Weights of a small GPT-style language model, trained from scratch on English Wikipedia.
Architecture: LayerNorm before each block, learned positions.
Training: a variant of Muon for these matrices, 131M tokens, 8014 steps.
Each number is 500 + 25 x the weight over its row's rms, rounded and kept within 0 to 999. Layers, rows and columns count from 0. Numbers have three digits each. The size before them is the row's rms in percent of the matrix's.

# down: layer 2 MLP down (transposed), 384x96, rms 0.13, rows 192-260, columns 0-95
# up: layer 2 MLP up, 384x96, rms 0.212, rows 193-261, columns 0-95
down192 098:490538486456524501514501462526530486500488469509457520512500527498447532520502488519477487508536508499548548498474456517502450469454482467466490492496548485440489525504493511495527449505527504535504491499471509464497508496516496481569531511488509491512526541508481511516502513513503500485
up193 107:510508522516487523490508558538469512488524473486501510500559488496470510445518473480546461532480479483491502516544475505516558466514475473475515530504534492464526506525469480481515498512485495453485474492505517533533530520498521483529481517485549474468452531520485503507500486490488507520
down193 090:463496456508509493493503482462507475503502523510495494505472501510510492542466535524457544506526521542506512484482531512505439531487537517521501480480479505524435500521520526489523503483497460530509476526499493484476492488534447521481499490525418523517550490492502476498499527531509507477
up194 107:489516560476484517487526514468531485468485541505506452464505548487516493529474495562466515454493499477491499522498535485525453495485546500493528483449495508500534456535515500528504552492500480487490484478524531505524491498493496519469511521485515494475493500555497523471497495470462519506
down194 103:506506514463475494475508498461492497522473498520493497529496511532511496500477510536524535443488484478513516481479521472514454533507541461506528501495432481484519435502544479508488506497507488528468496532502532532505496530549478517515473534502480500499501489516458551509525511501532458464
up195 085:491482458518514515523505488483468493484528535560503477504511472538496496501553470484464510473479531516490455497472516468506453504461447523492469542519512480469542499510519502550501487503450494442520497496548514518488500487504505525529521499519528498498497491471509514457485514497496538483
down195 093:485455464503480489483537503500471494475491513497492498527487485518456482477526490499487516548466513461464465527496526496498445502509467487455525522504548482518535459469518523533556495491545553479535481550527493485515514510522501531520509477499522502508483493514511490498457513515495475476
up196 091:538482478497540546477521526501515559518489517529540455520478577499539488534476540502505499460495491499500486484501512488485516506525490533502482477493492527492511490504464486505529465480447510474486513476480492517424484476502481509468494503532494530527488526472506499490516493479463509531
down196 084:484511523488482505535508533501489481487525485502446514467528514532540514496482514478525497502522518543467495556469505519493491474520513475462479536518475487487482494529500453466447450509547476496488514505483490512519519515451504452497510517479480545529507502523475480499513467555521480494
up197 096:505497482483483529497470496496490496454494513507502499543496516489481536509480505505531496517525480537484515503535505480475516505440529436524517530471449481495482469501492492502508514474484539545520533526489478473537479527489510545522483475473552540497490505503487511511484537439477464531
down197 095:505502538515509488545514501516531518547503499500509521534473468500505506473496508471478509525514473482525484446502507513459484481512484504471492409500494513549484491531466525535501486519493472503487495494558521502509490478523486506453463540537465463500476486523531474486484481534516519513
up198 109:508501462509531521527511528535489476539464462520473481462516490472493519505496480559513479462507481523486535533508513504496514495480492517513484487493495476541454529524478510488512490480493568474549507460525488490515521476528465554486542494457487549502503490506485505502467488485481479470
down198 114:530504480535548514544505490510474475538511475535497521499516463497512504484542489499492493405481526480467510479549487527484532463469524524507497503489486492502478491508455492496548481457476541452518509489524473481518514476501500511499512522475475548517457493498505511510484496498498503527
up199 099:514533501514532458476505480503505502515518531481535473481491511501471499497497489470492490489508491565512524523482520514479500445524534476512468515462499515512529500471470472507531500529475511510469491464497489507476545520509530500508513525523491455484520467413530509474556475502484534520
down199 111:486504491509510452495512481480503491466568528482509521518486531500497538468551492471472490480471519534508572540479522515503539437504494504491483503443505503507528521454479536477512512489499503513480514501486497490511540510507553525478522521488516498489505470488473482496494450475486486513
up200 108:503494469497459484488518526475555544519469512502539487465533510564512477499507503482499482503454522506494511521507463464466507491512531547526483496539522498517497537515472470486502484540513522470479490515468465528464498469482506484484495512550493535457487500524507450472492526509517507526
down200 093:520464533489502483519522484490462503475514500514470495507481500454502483479547542558474504476519505454477471473501493492500483492485494493460468557467469539544497498497541509516506490518511485477503537536466536515537520468514547502504517472512494496503446502482485552485463511501512487496
up201 106:480501480485556482515541541508482455493495501512505502502511497535507500508503525532523422487496492505530478464506519507467501468442439486466519530461475475533513496522512477569500470494525498509511514486498500476505485468511493506498513474498512473510528501483526543504499521477529450517
down201 104:473519494492477503485496522520466515459518517504460479490531534548511455478537491464500471512452497523459523459491506514460501530502489494518503520541463487520461525534519518501483559546533507495550513466508514495491502497472492506484468506518505492480508460529452494486514508465527529512
up202 087:504486498526469511492465471496482500493503508478493505450513524516490459526418531520477490504516509485457538481525544473480506500473514486542505489499524505528477496471500530458543533493507457505533476532500516500521554509482545488480527456531524457489511504460484526520512492502504507506
down202 095:537520530540482532494494445534469528465482476455519482460496550484470448476457519519508516500485512487533507517546505522497507488513483473511492493504526512501478523505489507483521484490499480470528509512496519477552497478505483482533488491531533485493494508462513448510498511449538545537
up203 114:498504483510492512472498529526519549531478502508513465482532503499534515505482479514481524510515507479524495530463486473498514479533479529545513521487494531528490519520432469467514485549468478491488492466484452562488506487488504513486511510567513496478476519474470478456486461516480514534
down203 092:518538502470493510526511511496462518506492466482505518523453496515502505455489529528478509508473502483462481511487473506514530511487507548460429485469554505481503549475504515548501491477524521506505527540488507564478525538475461477479500509510524494480480500529471477450492487514504514489
up204 086:547521490490508518499519547489475528472486492470518544509526528506491471506485506506515537468516522451482479510519522473508518472484520494503510452481500451504502469510459506503458494496501517514514509528506529535534470468487519489470520503495526547486468496482525503507465570444466461491
down204 104:451508498517503441523506486525468494501516482489523552517483489491504532510492502459487507549485503504512487490510454552506475470500463523483489519518537503505514460497523530494506487459528468497469468516520498476496495513510542516479566496472449458499550529490481481505517508526511527529
up205 102:526493502512482476473534509446503491534501524495516469498526503504514490518475495515511517477519514480517430486469511515516458511510480527535536486488456506535529509478507447497483567523480503475474478519497463492523511506462505455515530533503482510509481521480503501453535544536478502467
down205 098:506456482485455539498531499472476487503465507515485510529503482493552502471472490458501509495542500452480446476516497483532518523512516480522527471522479516540560515503525469486469520547485513492490495500509489519504508517476532491522505521490463488493469529481533536483532545518471480461
up206 099:485530531497539537453481484508514514546511494512504489510494530467531495525530470507495521503497484488523544506515492486489524494521460494530530487516513475521457510516459508478509483480473490572437444515547475483522506478464520510497506490454493503535518494491507498477474501452479475477
down206 096:481492483443537507515507522505530469493542466530524477508511500509518476498493498482530496481490487549535501509527545494489502481513530511514521461528508462517522500521488497479528496501479551506482476464559493504481426495490508533489464475452523463532519468516463491491515498477491485468
up207 114:513521538481511539494441520476480490480492474512500490527528554525501443489513538514500470551472490477512482491540493497507488501518477494508476458474579488463530522505521475520518491504519496475457513488510471475467485526520481474471502466502514480498518508543502503509503548473487513472
down207 115:495501518516500453475474475503525502484470488482524520526518502513506469505477484553507482510528505450504533540546504458467530497497529527499498510468530501453498552435464487510470482481496487523478455500458519495513521514521500505484530488522550522493488503491524548538498505497463490488
up208 100:484496497484552507531511486451520506505507506514517468444520482457476500481530515473494500484509533491497514521479531486516500474459492473509523571461515475478538495542459516549460476507484475479533532465512497454507523491499481543507540452491502487521522498530513492486488496519504487512
down208 104:482507521523579509532511465489487487503515498559506503474482484499510492503505502480490506501538535477485521505468525487519513494477473482517498556479492503508486492555488530498436472474497461485524489497506487510487507485520495534470501510548461499553487449538482472502449493507495522528
up209 094:536568496532511504504485485470484490483511496495509512497491461531490516524479486513499519499539517516487480520515528482454509458554501555486476477491524486506487510471536470487484464478544563505504524488488478458507424495483548498507525510492504512497468502469466524474496519511515500513
down209 111:509545483500496497542496490454489478502506481487497484485517501547480512529485471502522511546507540509492507509478549491426491478547480540500522482472566470497481506502527507493493438493512510518484526485528487447465471493460543522504497513523510501525481496463482515490479512526506496520
up210 117:464496523544517491513518521461509485509501515480465484484500521523485470467475500536488526480521490479548525493456472472433477559465510524529467484487505504493514521500506498497496522517496458487530491504481570499483538472507556465504498540513511506515471516516500502487458499507478530480
down210 116:503475488508506542484519484469532493522489501505490517473512526472507538550465481511522485500554497503488493485506425478513506516568524480512473486464490502510514500536549456495493517482470489485480503498470520544496535509525485493539475491485531507438503459488483520533464510504497503476
up211 098:512499502579479472492497507503480487540468502485481478472490564497490499495484476521522523531490457490504508520518506502490542491501499509480520521529511532545460513514482521423496477512501510501486474488501555506509470515495468487483548524521535486500434486506458504511480470520491510490
down211 099:489486496468520494535511480501479525444487512494518530510524473498451518479506519500536500501478512476494474506483517455458488502464519537483531506504488467477519549495520520523488536519499540479526531500525450519533519500449555462486451504500486525466529477490530484519535479495493472515
up212 113:485553507488545498513533459518530495478458491495504523527518502540457544479505516532497499500500459517471497458466514502501472504523525491487455497496472485554478515498487487495499558478465515494469523539528481509499540483475477463442513512527521526483502480475530482509530518500477485499
down212 105:480548468541491536468533454516498544525484464485498506529532498478480512456513513518513487492537467541465480486494457489503468482473527501487503488497491469494488507473512473499494564505483493503492531457534505515508525495505466472457552542493524520488513518500539503539527503474484483492
up213 096:482461543464500493486500506518518508538460494531483525527495512509494513538538488482538498513506489525452497539515513480544498467468511513470480452494450472501475489463527491479498501513478539519481487552521476498482558464520463504525500490475503528539502476478541517507507533480472513505
down213 096:482519482465482484518476500467540514521510481479483505483508544450508483454484496475528520528522444540483497527494533511526509470486535538495531425513539470512468472521492508489539496519498513530483498480517499528479530494498495493489502495521472507519475470550503537482474539490508524467
up214 093:482564509513529523472508518502532520501467535510507499512513480541485498537482473498483512463471540508515497550480495446466468495506482491489505509507495492510497499518520512515454436457497513501535519468497454436495461508498513490517508513509547500477485523467510518527542510542478491496
down214 088:464470484520508477465509478499510470467488510499514506509513488464513475566476490473554519518508502573476473504490476484515466492494523473488525465483532511490494496480538510516480538528490495481477509476513522486532485511505516556450498526505533479525461502491450529544490519521473513508
up215 109:432515500496537506446529522491470486457501474520474471478520535477507509484564494450508476503507517516506490514514472525462548471520443508484480514502526490468518499474489518496524464476486508504495483488530469550537540505490480479483514497525506511485483496511509531536495521491546502514
down215 100:463497482521487520518522438488500485482476514507491474513527518504480493525475491496501521563480501526525512512490485493517489522498533512507532485490487472512467532460454559452476518513490451467545467513481526498477474517500467495464563515513474503510523535505481452522531489508516502492
up216 105:492445452505476468454466493490494542531503485508476513540545521500513524459476478467534479532516534500495498512552481494527497477479478479494463507468527441501486517520482525521489490512510532521500451504503510527529465541495493534541525493517508495481538542490481505512491491476502478493
down216 080:501547546516525530539545508490518470471499544489533466460469494510489482515518514530454497464494475503509495483460504510473501518519525513499545498535484543513503484509507496471518502491504452490495555502493480475462539460509493486442479511470461495518496486516503449516475492512505532492
up217 115:523495485493509482493478475463470513504534503497517515495451534526487492545438510471511502525534532498465492485492493537510466491512533496494521507532482489540439509484481493500498556514501503498480496537537517551492478458522488513458485542525429478494509483461500488513495499497505500528
down217 132:475508484468534522470472486489463543542438504498479497486504538516496483489473449475509498511558531482487470515532517521476453467516534485525503512506504441527474481542494474546487512486492485538502545494508491494483530477511482524502531515530490473466507492464511507500509496513508526531
up218 095:490465466498503518539531469450477473468473522515594468450524498492512518468560472513518520522509473508463510524492523511500520524473479508507523529526484480516496472520496493490447522513471482522499502510529487494503498518492479519476468488527519456513508501537475487505477511491517478472
down218 099:509539527505517547474483482510452502438466489493535509455482509499454525519532478533544517535504466514493516486489487504526523508500502457514521489548497489496508497532446517514438520486516486509510498519526526549503507471477482477460475540489513484493469490495493487534493511486535479491
up219 103:547518503483517509493523513466529512489465439498524472523529483481473459487486508513505479526515501520556486559474497451471494489529446477521523478522510502500525522496488481504520489492492489462483509472489481499474495458522537513506501515506488490567489534520490507482441528512532501528
down219 103:452493451488497494527538518476506450477492467511506535501487483464491515502494515484520507534496469516518548487491506491501563480558492531518481513495467504470544502482504486454516494487480511411480530522468504514484542501499524515506498464474486513499519529518537483496507523496501529492
up220 099:508501487476473514545516537515507473512461550498525505447542466503518493526521472489474478517475509476474486526519516521496523499426499456504496487483513509495513522542479496519477450471516499488504491490543522527484490500478480519503476505484506482485513478512503476537442529493569475513
down220 108:527483490514500501527491520496513522509487492451477506493503496518509475498501468461518476477475506546512503535544484506490559544460513461539522498567483499497521535532480483511496501481524528445498508460493515526490441490501474502491453494501531541481500497486482454515491474473534484514
up221 093:545495479509510486514495474500480489541472494570531488437521521489522482528493534465497530478509515461513500529495496495505483501502468504516469528507511497528542502492471462535501477469473479449504558504530532487506493491490505453458475516507528529489491530473502523481454483481530487509
down221 097:513524484532524480517491501510504503473459512558491492489509549524517500546520505444506499483532535481519537524495525506516498485515455505478467518498528479484484518488485475480489490500441488472493553509499511460463483472431476494493536519511528547480472521519490504474468515495521483524
up222 113:488509512464495526457487467489475454496507453514534531480529510519515515553491481518494501453481487517493503496491518503500473548507465520443547484538511509485497479479535565500517513501508498505550513509575457482498509521497494511440455497490497479509495489497501512496491524500491513492
down222 115:519491497461462473475441479487519512545476476485497510535495489488483547524494457538499515483553507547467514487506500502530508515509540477505506546510513514508502477515516480500516538525469485462457512527519490521459516502518545522489461526482482518497458451498536520496489482522467492491
up223 104:488493460468507511504520532487517485564470499554534533528476480481481512520491487435467519496514560519526497531526496512497510485471522507513483528494476506506441489529512463482497495480506517494500494510532490545514511495498494483504511483483433528454508466527467488479505506543475486492
down223 092:498481501482463517489469505509529489467474478459501542529528536496485481446556482544493529526493495514450479506513539504510498485516532566503495504484486481511538452500525524526507516519507508492466522438504496496505523477496488476485490472540540469474460492521494543481497482498500508486
up224 092:469507508523508465518519488508492559539440531532507463507500507468498479499514485486491482475506483453476502573530532510504530480480486508474491555489503487482501476497524493492484484478487517494445517535534527454482520505524477481533520511481527525456525492483466537489493476502528501520
down224 085:462572533548501508488522532474477530463507459475484469500490525513506507474529536481511499471487488480489512513453509482493493486510491458493502497515519497495492524517527479499451476506482497494502531520480488500473501558516494511517510524489548477452528486520515559441486531475505510526
up225 097:520477494473514492511481513494519556493457491509491465506474509514509503530556459475512517533457558532487501510514486520438516515469520469515476472508512506491516532525507525524479464519466487522473523463512533471518485458506481529496503488575504519479506491507465508498458494497477499487
down225 092:511483450458515517505484484508520486464515602499516516472510484525518492484471556494499501497516523499485496484502540495512472518548523467499486515479557517532526456483512539490502503528510458515489480486469523495515512516505475510510477541495489471474485521507489531497479479487460501462
up226 096:469482500534505494494521500488472470478539506520494509496536508496497496473493517533492494510550494458506524505489501540456528479515471510478544522428512508517506448496525464507497487503536507444530473487520529486512485504458491519480543488492515479481509506537485524502507479443536525450
down226 100:520492495488469501491497487480526504509530534528478515441521508486460504500475514473501546507528523502520510457490484520497526493514504507457555511483516503518496446529495513507537481550500463457535506470495488526509479521496534527504528473536491462443453505517500545472508486493465469494
up227 088:529482469488521461504489512509538457522452528465507508540490523530477491487472505492522551484508484534517494471512487476488486476517521487485492454485441480512515501510518484500497574482467508548501508532507515475487546459490501511523553512550503486479478502524509477497479513497509471471
down227 096:517512492504467487506492496518506492495513499534539497515501535541493468502482542472471553486476525516504548506532461506537498498555489490504468480457426504488479502542472514536473474461471513523495493523524504511487511468498491528479514491524502520492469489504484492501491577486494460489
up228 100:496489543488482514499526510453516519485495580466537501489520557484484510485483525562522521489510481484525481496478513508491526495496536522483481441477483499473485481527475503520518538517478497465497477464498479469491503487480501523533508560521490484457479500527517489486478462522509495464
down228 100:502488448480506473447520480452507465503507492519490525525496530542510519536518518474467527481498481494480468537468517517451542522509515502518487537504507477517482464528509474431495487547523499480498508522496460515543516494500507517532517465486530509482495518510448497499523536503462486497
up229 112:492565495510529505493525508498484515520498480482506519502437453490471518471489501480505529482513499491487528500480517579521482485498471509515535515492515459480483500503461481540503531467497512527500477515505522508494486485509449486478511521472412524519501472548501489509491507531524496472
down229 108:446481539472498472478506487518561506504533478490508512503487453517484511486489467480505542469489497525521508547474554477511461531442486539515527472498493508477512513517486510511487493544501516507501485508475527501457477497475491486495516512492519496496513488564511470524482569492521494471
up230 083:494473469508485532510542483477478504528501492478533443522502565510527523498535528484506498524462494496495490505523475538487523511469494464460509524533514469478504519503463575479515517464498488509490487530485482508487533509504471538517493503530480532477480448504484445470510518520495499497
down230 083:496481534485536551504482540525495469514532487539484507487518483499473527523520516480525509486532507526522516502431477463529469492542507481470487466503500506487507505536469473518510496475490437500543480533500464493484454520505514472510506540456486478470519502475509505495521500444501513523
up231 064:472553492504473548496481487474513478504521549460475529475507512489547511481516490526471496503478468500457522476514550436495506521455469481511536486487494532478516486530496507485494498492461486482516537517536472505515515497479552500566488507476522469525506486504504506478473509477494517476
down231 064:525545513478498555517481517494479460519488475464526489452555499440511511483523509537483554506477515495504496491474537456477504514523459459487495488459470501488515498484485492485498498518477457508535551486519486462536529489496515535515512508506497500511487484517502496504473530506544498457
up232 114:491510524519460485478508519520493509513499475539495548485503461545515471525501518510455486505473513478507494504449570478498469515513472507558501546513486509483467497457522492521515479519523515494520512477540509500486475460489504497447452471486483509510533491447506513541481500505515527514
down232 102:477503527534491502502498495529459504501471499478488522556518517517497473459537474477527470511491480484518505479508483502536575474527482456514490467499462518491519508519481474514502447485529489466512545538470474471523540515501478488489485479452556504496477514496490494516525503470517506534
up233 104:499528457533504491502524543490523502489504501532517504442506465534464486514503487499428502457501488493499502508499537539469452522475469506513514512461497526506500466482545543513481524521512459504497468508533528504517457489512504510479525501549539487487506505474518483523454516485484465512
down233 099:513498497531477474505488537493492517475494542535515507436478507472440520519494472468474532501488517487493509513503531512468496486510484466482542515489507538471511464509503518494451532527517479549518466505519506488541498501528518486495528493562521473449469506481483471520496500488495476552
up234 123:494465466490499510485530487524496502485502539487492476521449561468510473464447489508503480529541470519535514470504525538493476498477524522516488504529472474455498506518501493480530531507471516493510545473489522448472515486548486511547517501504532503527521527522513500476545495467496498473
down234 095:495538555521498479513479514469502485522514489510522525490521451516484526530555482501495521485472536482470493520470507495463522487559476489467522503470540499542484490500499514505495461489530484516493460543521489533496507518456508495445485521501470515496480479467459483527458503540489514523
up235 089:501504505506511462478464515488498508516533504510491498520495509491452493479451515501502527501494529518493552520444526511574534468493498471504546510475485489480494537518516497453497524488504532532498470488540528504478486523525511496484485519522437496531496481452456502520485481480530542489
down235 096:469511512519517491500554504508546466471498524464485475503527495500501483491530526503464484479476475491469487546481496510486502533499497501504521495456478484512493503503507543486516507521538538510493527476504489506551476561436537521555502480473517461512498478511503470505475540470487488447
up236 108:544553492517464466537481506506448516482498515496472479470503508490509478515519463481452509484532519473506470509504529517479535540475493453543472492534512460481538498476474504500465520509533489490499498539505500501538471524448512486518476515501527571504505496531517516499488499480481493491
down236 101:528529491485479523534478537515491540478518539479470502442497486487466503505468472502500514505528515469530500468502522535453491512482486479508525456527489500497555515494506488463487493513496474458433490530485470540525482518487498485494481514456493549493521508514492539487522529503512491548
up237 080:544503509524547495527516496468525520513523544486504502483475494497470515498498472455529516511498514478527520518484511462490501501481518523532523494472496482552510465497534457477479485495492483440506492481491498524480537450467588474466510460487519495521494536497514514514491473512529488486
down237 090:514490500506492527501497474508497486505543456495483450485502502496542518549495492516484503494513490510533492492490424518492492515566559461484446557480484541515489494474481516482473473525456465509501513494518494527498509519471485490509508512525464472499512507514493503516487524488546538464
up238 085:503535488522492516561486482487514500465455540517559518468507489495466483560481472494445508504535509504507472546487534536471502488486514509498499477521513512534491504494516493456533540530480509480454521509462537465496513520474495475471520509506487486478476491518505497496513456500468463505
down238 084:491517480466489545544481522516513508507486483518473459523519513471451519481515495489507532507542527494514453494498535500483532475484513526471472501456523516479486472489500484500540498502495474456519529489493485511496552459481504462482500449517475544527493540555479520517546480529505504497
up239 084:529477495504541518499482493492468425488496538504507458477477521492491509541505496520503473493508488557550517501453521498530455547495489501506501476497522530498505497492498487464497499505503479458536497468486475460480511492504521491484519539509564502444512503495512541499485505503536549503
down239 087:512490447472493472480566471520506492499512470463561527483463478510539495469497539524461505490467478479468530496512490503442521510531542506464527506507488523507514465474488536475525529529486505507531482515497496532534481511507516537524485471503474498492514477494502487520482528519454491480
up240 097:467532529493501529477539527475524492481529489503478488487495533501465473503472513489515556482439516515519499514518498468469489482527496516523496475528515558539482475463527457488514479492462484544492485470527518518471469521466502481470482479515522527517502518491508557464481513513504459507
down240 094:467491504451498503539474538558446492532530483515476514475479483513499486507449489469513504483470498456514534475504450551500528486500458519499513477516513511523536466463472483529519477503470480482479525521488518523516497494502514519519472470511491525518538517517533489484542499541511477492
up241 096:484524516485484461534507490491516454545529526503507509484517534470498487488472509534456508513465480500469471515513506517442510504489507479527503562524531513496510472533497481481469513500527505500513527498515505499504487498504443496458500539498455536457461451517537488501476516495535494546
down241 099:477519504550484507503517531501537512501514494499490479544488531486513493510467488536540482508499474510503523524525477525521499512449539520501482491426476523456541489500505511450511484509524521465537468485493520522524478551502495440476504499469489513523493520479511539493459456494515485493
up242 094:497490506488510484485506484483513480509463480545498494472504490475497488542476531501491537486515478501510501550474553482521443538506463517497460506501531469528499501507507497543533451515478528502473552508482492525472457495461521504506515464508480553463493545482513485524500521521483456477
down242 098:551498504452519483482499509512524515520467508520501500484526489487502475512491531511472549506493515513485488545466517512541447547481473493517505532511503478510513534529495484481541525514455529484439525510496466490467514450479499525514543457495470528502511480493493479507473504532459468498
up243 084:465520521502503479498529519494478519470485513474494486524483448522476462537527499483541526492510541511510479514510507512522534512490488515510478559517496488475544500509509476509504492505489507503489521493508478487475475494480457488492436486453490501559465528503481530465465499588519489490
down243 090:486467551466516551506517488489519457481507475496506519483493482498465515518493518559467498509474517485450528507523476528491514553489480472481501491466465513482471458484496554528492488494515447510467468496510507532520510510536503534516503484539495522483531494534519481515536493459481512516
up244 098:487557479537514523525524560501525526497481485509540503511503518508485466520488475512482514457540506479515482467487469507515513496496494510570524549506483449472502525535476528485509494489494471498514501488513509511475483477485487525481499523467492507497433506477530493467463509469441512502
down244 096:500503521494537487528501455476538517529478498484519537549471492499490551473514534478487469472485509509489451483556520510475523494523513532466498521513491467498493497518558500515511491459516485511483473512502494547480504475487483469528499476472449512511540515470463495550482489480499464498
up245 103:491544530528515495522488488482480532488504487498527502477511525512504547524491482510462479463521506507528472516530497519488510487484465549500500502506490466470515497499528582498504503481469495484486470506553480508450467542519475459448532482499539439524486491483481501479480505515499517521
down245 108:517475492523521460519480456495494519530475494517546514485497448488466559502478533489503478493498522515510575462483495485521487500467540485536540506482506505466489482516443517539487523523482509439519472528497486472489536483525499496475479519538502487515500524500505521492510471498501465502
up246 105:494543486515489502512480499488510498490463478515543567507514443519499536542499484504489536504500492503555547533534521482444512462503500507497532482455511512512482477477523519488503482485491513530501490513495534476513505494473518504495484458484508524519431517497486478479506525504502468438
down246 108:531538512533436500479473497453521489494487489504516553500511507521513536558501480481516476477489497484493527502545521474476506451522521506516510464463468512511496488509505532520482496443492516514548484504541508460483514500471475518494483481476549528493448484517526463501514510520510484506
up247 103:536502532494536495491496506481487489538521474512506506508516509472516497494497479535543515483501503487487520537503490449475491507474502495476471505554537492512483540494503455476512513498535504487568468468544466502473467493501508486481477529452485521505494485545410507480486510515492526506
down247 113:529481549525490528542478501473410504510514485519518504536506460501485489461507453520542528472500487485530529517497459514488509485501484510542485540509503534526514512477476479495467501487462513446504537488512498509499472479504523501508502514481509508524478539536474502484450481503494514537
up248 111:530491514484503501467486488556512505518503499527525510487496510494511502579480484479461480445520515512438520495471534515527479525509499496479499480507519496515507513485484491504514495483478508482477519461578453516475457521505533452494506522513524487504497516506512516465507488442501531538
down248 116:487485496529515509494505515527485483504535539542543530496482517516502515538473516465498484476547516508478541532470510559484485515512537521493493522481516518503493506511458469525507539492459514523487507488529461500482490528497498467477485507516471510487488490525475461465510510501437424478
up249 084:478472512518501507515519525486534517508454506468498497518520524493458489473503502510527431521502485501476515525506503514531540473508470504536546546537533504515495540547490521432514527492480493491491478503540506472518503522497512476496490503486508470484453499505454495475467445514491527473
down249 087:512494514471526519522482522521505490501478518525472493499516527520469487502495508505527484485485483504512520489491495534538508528530490551452525538478482527523498511534470484459505479488484489515450495482533500461489518519468486476535502529527471502510450444520405495494500515508511549494
up250 100:493470500528501423492481519495510503490514495481475502528504496511484530528479505447473491508494506477476497474482518481506495509450525506576544464476539507535494489515505496509498524521502496556532512524495527497509476534474552477520462516536486543512463537472489509499479539493488495492
down250 102:508502517456493512480451511546460485516519544516506457474531482484488518485473476505534545482481524524481495509496542486527489504462486492497531488483507489521481494490472462535460502514499510521506511487541507523494467495517547547524561478506487492489495484514438501516480489493461553518
up251 098:459500466514515511528483535495484503518528570504501464516516517459527498468513494499499463509534474498495518521519523496485505518496533492537569502480463542482466493526469467527487507535530516480518496501456484495498477446468482479493518523519495491529481519511480507489489510513491470430
down251 108:460518476534496495482480510495480492496519487473517487517529506488471532466495472512498510527533475540512523501508471514462528499455515522473532480493523512505442509507525517484468471538491515473531494488484502501504532466477526504471510539552572479479444465481514521481479508552504502487
up252 110:504508509496510512502500489470537498525465518493485529531532534524521475507564459495521456491460512499484515514502483494493528481465465482490473552471515481489554515451467498528484478472498480483500503523520488508481503513502470459451486444522500533558515488484498525497514539484522504524
down252 104:521475496484543482502501527482486497553485518553476509553526525468512514526486493529499509504497506479479514528489507519451492506489528517524503492486528445476492523483506490511537433481458496505483534489475508498506527431500474505507472477518495520528471498480525538454520493554484489490
up253 082:513496504551464519490534500463509521503485548520509491445514483522529493553541490532453485496488551468491486467524532481475505492491534508546486512512513557521498474458505480476548473534514485501493478495531487527475509501487496488459443486512516469500496508493480483532497498504518482499
down253 085:513505517539479518525548519472503509523469486506469461507513473473541464486535511524521522498468540468535443483480534482486521499541510512480493494467516476493535499451497478501527496511514489474481524473471476471517552503466515515540452492525537517475509477477487512503532526478527501504
up254 091:489495496473541539562463493475500449484484497517502510503527503506483507487527451540484509501477467493515454511484555499498509539487478483469505504488499517477543480538509474474508541502458491460539516522509491524479518505514549517465512501501480491486498517492447520472497456480532509462
down254 104:523499521467468507562496496522473449478478501484492512487510470501488480471498497535512529547488466488507485499450532477524501492514489503444484473504499534495552446515497481495485552533496491511524486541485533507517527530510512515495505490494475472502481502514466470537482480504574497509
up255 119:495510530469534532490492545515505497512492505486508528489486485450504481468462482469496545479561507507514515473486544514513522455529495548483490503539509470506478512508503496490508514496480537510492440479518510533480485503492517479459543530520478511517462544488448487459491467500499528478
down255 098:496480494503499488521506469485515503484499495528479456527538505488518517494548521502519481550455473513485476506524463514501501505482468430510519494448502508497541523485459484489520474492514476482513518555486507477494497522503496525545472466455524486530517466479530518531507547469510469538
up256 093:500506524508497529494487507527479497520479535526484495482488492487550504549536486539472496512516498502529502559542509557507529445492477464489502478481538496471503512493505521522490492509457418498503479530516473527502531459480470501471533454490549492484480491481499489490507488480484503497
down256 104:516500540503494499470488539472472469527486523500476484482485501478526507533560488549497490507506485486491508502533506551526528443520470476474498447512511500468480497500496487507509522481507503504522491555520491497478511493493473543493493493452557481499455505506521453533505464462545516491
up257 099:503487513507535530524547511503489501537538512473532495508494524462527510459466505455518506538520529508474515504477504476469498510496533491502500477534492454512454519469477509507484504479525511508501468523479526468492488531499497490498476566471465494570465472505450506465516489497488525468
down257 097:525534473470511481481459523532479541492513504521512487537508458527495482536497456474538480512498473544510500479485498464541530507510495472509469497521521486478533521514484506520482511504502477515457490496494530498455539510484524508489504504511514461497473565483463495523460498460480445541
up258 098:506500568509510516516504507442440486467525494526493496476492536499481484522490470496506499470478495489499509510461503493509537507493554542506523496465506471477485463499509501536506503442476458500540487502514502454526519511476479520506517497511454517555489496527535529531488515458512498475
down258 104:515506524456462454498472520489491529486491486474461481543526506546494468513460499501534467506470480496522455497477502506546460514496524505465484552510487483529523485513494544500503509516516477503486518499474506533499511532454468484490513519518487479505496543567526464460500535503523512503
up259 108:479520501500500505487562510518501519470478520546517507448499554499501483547473521520473517512490496480483522569518461561475468501499481527499469478532482526512498466498482479450517473450492495480490494521506512501460478497529477508487542482497476513542520501503521489504465524507473480501
down259 107:509523509476472522501549536501476533492447486544462460490508535450510478525449529521467497502548478496531514540514488522502488482529480501529508492543503491494495444496486502496469507467541499486507500508483504454499478492502505495496560488494490489548500542488498513503469521511471523471
up260 110:522486509518466453509482491527499505532491469474475503503495499470481514510525490462532496514466492526511504506528467506520543475456472493479498482510551491474518546519473516534490474495423495463482520506518503530507500483509482477583486541476542499484485485541511493521508526475508484507
down260 090:475500507494530522483503518475498481471488543542539488482508526543514511504462510563468483504534510494504498485494513494488464507548526503522490495479465493520478469510499514449507541520545496519512491533496480477496496510500496533420494477526463495505503542472497475470484461525482518450
up261 090:504505523548491507485528509461516488510455498489501492502478538487497530521510494506481535496487523520509486484463495511496542517467532540485505447504495498494570482499500547535536512517470493499518508450491475515518526489442498505525488494485510486507455517441532522476491479455468463522